config.toml
d_model = 224
n_head = 4
norm_eps = 1e-05
rope_base = 10000.0
rope_fraction = 1.0
attn_scale = 0.125
bias = "none"
tie_embeddings = false
init = "trunc"
init_std_qkv = 0.03
lr_mult_o = 1.5
lr_head = 0.0142
grad_clip = 1.0
train_tokens = 471100000
steps = 3595
Each number is 500 + 40 x the weight over its row's rms, rounded and kept within 0 to 999. Layers, rows and columns count from 0. Numbers have three digits each. The size before them is the row's rms in percent of the matrix's.

# layer 8 MLP down, 224x448, rms 0.0198, rows 188-223, columns 0-111
099:429528554485446529466519503508514428462506462463452527579535467561492488412476537510452563554485498510459517525557517487499510517455414516462526495366450554482524549465451468520487524487503534537473498505518577514471450538472524526492478436562508526541510591520530577504430509535508516451500492514575525430513530530524470580500393483547
100:416536517540573477528490454499459461531500579609511455496499503448495507476521504525465477504508409463524406501501445514498515552555542453505448460522450468516460547510493507442536472535547498469515590576526448498472518551455500545444496566579596473513473514488556472501505528485496507510460458418583454484487563479534573484474470560511
103:472517492506522469588563531443571479485493512445508561581471479429503550422555473498527494488478574499466458494519517488609577482525585467533502521402451503485458529531509494434526540454524530507563486439529430543451467500488500488530506460459534458531452517549491530519473510416497480551534483463425448502436486441553499543480510513491
109:467484448516596522530517467487504447554531483460504584511489471504454524476502506550476465525526377523475514508512500546533521501512471529459510495553494473529467561413473432515436475546536509460449585455462516465504473515515449523430504499545487572496440441420513542472489453501466517539584527456577529474532513466458499512455496475489
100:492487497483564437478498448403457567458467525525529546551543511498519527468510462583423570475546487427554536542519529496525523510537508464474518478492536550519495498493541454459471543539439585517429520470569563475458500499520528517524527563528427544534476556453508574511519560580507585464514538494444476461467605514463471533433501501434
098:532575465440556514490568510490471566554437522460483500438504529522457440486558492500416468528490507439500495466560549522488557441490515526462476414565544503418505484475523502587558458493499518528525546492592461487541477440478483473564472541474496546476442607484578510571506553479600537410494505523506480505503501520520504516549494448474
097:503529434447495445496544540540480487514463459428485428532560451486484473556579494487437494514570551491486505416508507525525540548567488538509496490522491544542590493540615466545528516527506472437507420516532525512467461444438546510507538514476562539487445491503456497521449562487524524490465559550527492468500518476563525555497513512558
098:508483515446476471475496458434503433456486513577483497442488517500486446487521534504474489531517418465434473489484578533443487463505515517506540527463504528454477591509552570430503550453449459504459548505508553500511463520497467496535483481510515543453523490498515473424438446488412435489496575497528481526520428505529509481510508389497
096:540517506481472481543533521439532498474472522486522486440479578481512401490502497523509540610509479604543475459437508527493446513464485538457489441476381504506515495469483473459480512441514514502496465508493576557517519488480432460421570489505557529530460501450420471528495514411505483468521432531539479562468467489555566478486526475480
101:466515591483505450536497554481538554418523513466437489498499489421508458512540500460506506528473486517545526523498479498532562497533534487528447563491524529421416514514452572568497522496540446492519548497475518511515506499499450447518492545482503539422504485639408472469463563505495448457437405459467543515468513496479501563484503473494
097:593466464515491561474537525484478550520459465496516514489541530539463460531518510435466498492540460462499530443572557491484502503558415475496415524459485520469515494521529467537578511531517438539510494508470465527485516467491506571497429566490559516548512524578574458502479510588520589511525598516490430525522441552532506591563492515546
104:539493416421439510470529509474525489485469507487464452562574434524541457576549521550471528579555466455521517467538521521489517439485469470451466428512512470488535458461497505536528481462526428618491528485493465526587484504485476448442507446521462462610522446504453521473459483565434514564521482486483552530530504509507475525456468509479
096:528544448604459554506446537465608550482467511500436466489491473464525556437578505510469525509489524484527550542530521553474554515494492472449398469513448476464479444467440482443537547545490537497497498572475557517558534412445439441527548546508556557513433438509509559425523468464547463497505451502530497486526497440554526510542541543559
099:506488486581489522489436485490482485525553550543509507550511510490543504471450474537471459549478514536542534629399567445476492435466475490469441483490521476481430482462522481525581427537508560529498409505502481541489481551535568538461465469550490491519496565518577441571538469548510423445498477525522457537506569587519554495485461503478
097:535442547519495453460508514486470495499433553494507484473595508450466457568489535549488476563487500518497467447460466431559475491506575491461558489517513446502520555509476506458558539415531502512462468491567502510457438501549495531594536531400499465496530516485517540477491519470442504540477493525472491451554509536481496414525535597466
105:502573524525501467533548508464491474488532548440542591499487493525574479490498527461585534426540561538509511554537578410464537493511482480528496498514447591454544450588458511430516489498475436454453501532514443533475517529536447522477469426530494473535448438480498490489410522509547490526497496531498569516474470552554531482459570550532
094:554521548467523564534443504519442472627492409561535473505387503486518452509546564506517558501451494533501495501464482496570446574518545483571535432478512471480549515451514558561466564492477475452569503534436456473457506536521536499503535562519454509567461478468440452493548486490492520515508557500481538476542534547504472475512516509477
099:500518558524507483418511477492551515511454487442453492517468507530486475465524477444495449452503537487509536516496507464522553444486450487490498566601500456499416485484556497545518504468476530426465503515547508471494441529515493504475381518392517530472432485484551493489488443439495515478476479463503526492459523425485481468474518494479
100:452500488497530512466477465469533506534479474548414418475526537483489491503447516429526462504509508515584496485492499487462470548570517511493526600481480531566475465486476552470505518562398424508507546516537487555479478506507533474485495509565512562505453470474602496534516496520492454472460467496482520504540507480530450520526377434608
097:548539480500528446528479479492527452469493466431527507517510500473548519524480419498552501449464512491461512492546505474442521462447512539463518440521481442482473513454455469400452502527474539455583492409471441448506524465503551532486508459573577470470499477452452520508544621455520486517528499516534486455431495482517484547522458507530
097:518532529496548495522546522523549478514521546519448591518498472465438564515482506577493547476533519475427494539512512482455599437389475545441452467505453527501477567516467538463429469454580415549495525462521456449529515573555473560472532448466522422408422505514487460489549498538564478471482527506455436547503549538487558448505503497514
100:480573443474494483614467560530528535525471426488508560511538558551542504429440525470433472478491509471482480503508492535542505471529508486457480462477544517547468548506538480593494468451576553523485497579508509502466456429477529469483541431492533500448468497524553471500532510456520509503437494494566536517582458477553512509520482442485
098:473493421517411526504471480502532516488463489518518461458510494494463509484470499506512467517483539444531402476561451521545448458452497521530490531499476563452453475513466523557503539473426522517549470499524461541543475512465483457563551461466429517516465486453534443530546462500500560452493497536445514442492455537495463403569542569449
115:436537489471539526498490493534574501503518486501542497511526502570419533583441529578478536530485398500402458535466477522545470499503501532480474474495422581502502505428518522527549481663481557495478522445514483481543514468508560496442554521561580554498440484555539519509467452511480494502503493576516468503478522466516498442482474511447
102:498460526440525501533477523422506499510535515522476538551482452471471482524515534497530510477480513455541475476569517476470581491532459460487470504454519544537471559477463552499448491547494473500501511463479501423502487487416528496514511549532505460544501461494531466456571465438442474415490422462515519475572420539578524531518550467498
096:457468511549568554480508444473516495559453537491560509471564512512505542571514488434524572433529508428488506502542597539505378521478534529437517465496511480453510462480531483485509471468501524517498459486470483521509515525473497569559474590527495569578479469492509508536504528483469521544429501558519470503463497556483575497453542507467
102:435532509482530539651489536474491485492511460488531550572431484435516498532472561534552545532615541553549512456526517472478561527483501548523558473466483498547545519566456497548489478531433453496485588473515514523493495484593495549483479519598565471520429438465511579507463465480519555532539492487504510515491493549591428516540487499470
101:483498500526455485444449461412501536480553480504509552466428491485521504506501493586533522491438432539548525483455547496487484469446524505523490486572584500487502495477529426541540581512504571583505467464476533472432485497567519502517540531532487545531466490478521457560425485429491547453556482490456469495472539460483475503484510411508
100:488513477400494539474577487515460516424535500493511494438510479466500496515454514526504561497498504530466491476599406487520502480471435498487471574492483503523441498517480422476541532498508407500498482563508516511490529490506536499503490547542424384439457465527536472515543478523421474510494522514521459456538476489463448528503401489576
097:506528531525540440484495552495500527505508526546534484480496485454481520432441535443429547473427493425553511462475550447602565445420548558488534488435491442541499488518479556553565491449465532492452476486512556541560526477532493568513496495546526455506522547518513570448471501536432452559437559494487475459475512478507498554488490515560
113:515558542471502500584524540492470511517506584460513471556514575558540477510524494454475566482504680561474474475561511532512513482471562487510489479530449477435576498489526454457576452533502500520510477496525491473463408526431428479518455525411504520560548572521438480533571500404527499499537441487564536446433504526462581471421403519463
102:504474515498488486496552456440514461442523457485447513480471495524497503437493469441440541511583472526520444435564466409446518433527454478511487429459523505479576443567552440497469495460463520563549478518500540508550521537489523516486552459540494531478541544514428480537511539508485503460501516466525568537448546508488442476498540611548
099:479523445533536527517500461423505415543483487484494494477529482454541521526497504516443496458480479456489515462535478524544533527472472525550435472460489505506475534493512523590548514475526487608459543505409484471474461447452447543500490528550483473524581468554538497476553534484555511532435512486535514478466465473492538442546440473413
103:451424509484557520576528543529484514567516550530552500524424480481492515475476477457473504500555615510548558538552491559504534531442480486512477562501549470508525482442476528515501562489475529430512526403519471561475581454496483535554443460516493454503473489537470525506499498506494537504526454509389500558543506532437571496460434503530
097:494514530454491494451523469451544557461419501452488534574514524501486436591571482464481510479532507562538458546522540516583459469476491511542485449543513525533487561477470496502495589509464476515485498482477566507500441498489502452533515574532445432480595481518415478530516532501389504522519536553552491444508465470430441400482536524541
095:469496570538494519611555517509540527532474505490549515472499504469484487451514510477554477482505556516544497469490462424473559496594531541549576520492468438503494509483470561510460447429491482553490470425469466448472440437500552443521481512430469548539564469458463508460484485483488477496475452547512497638526472552591430500533513465504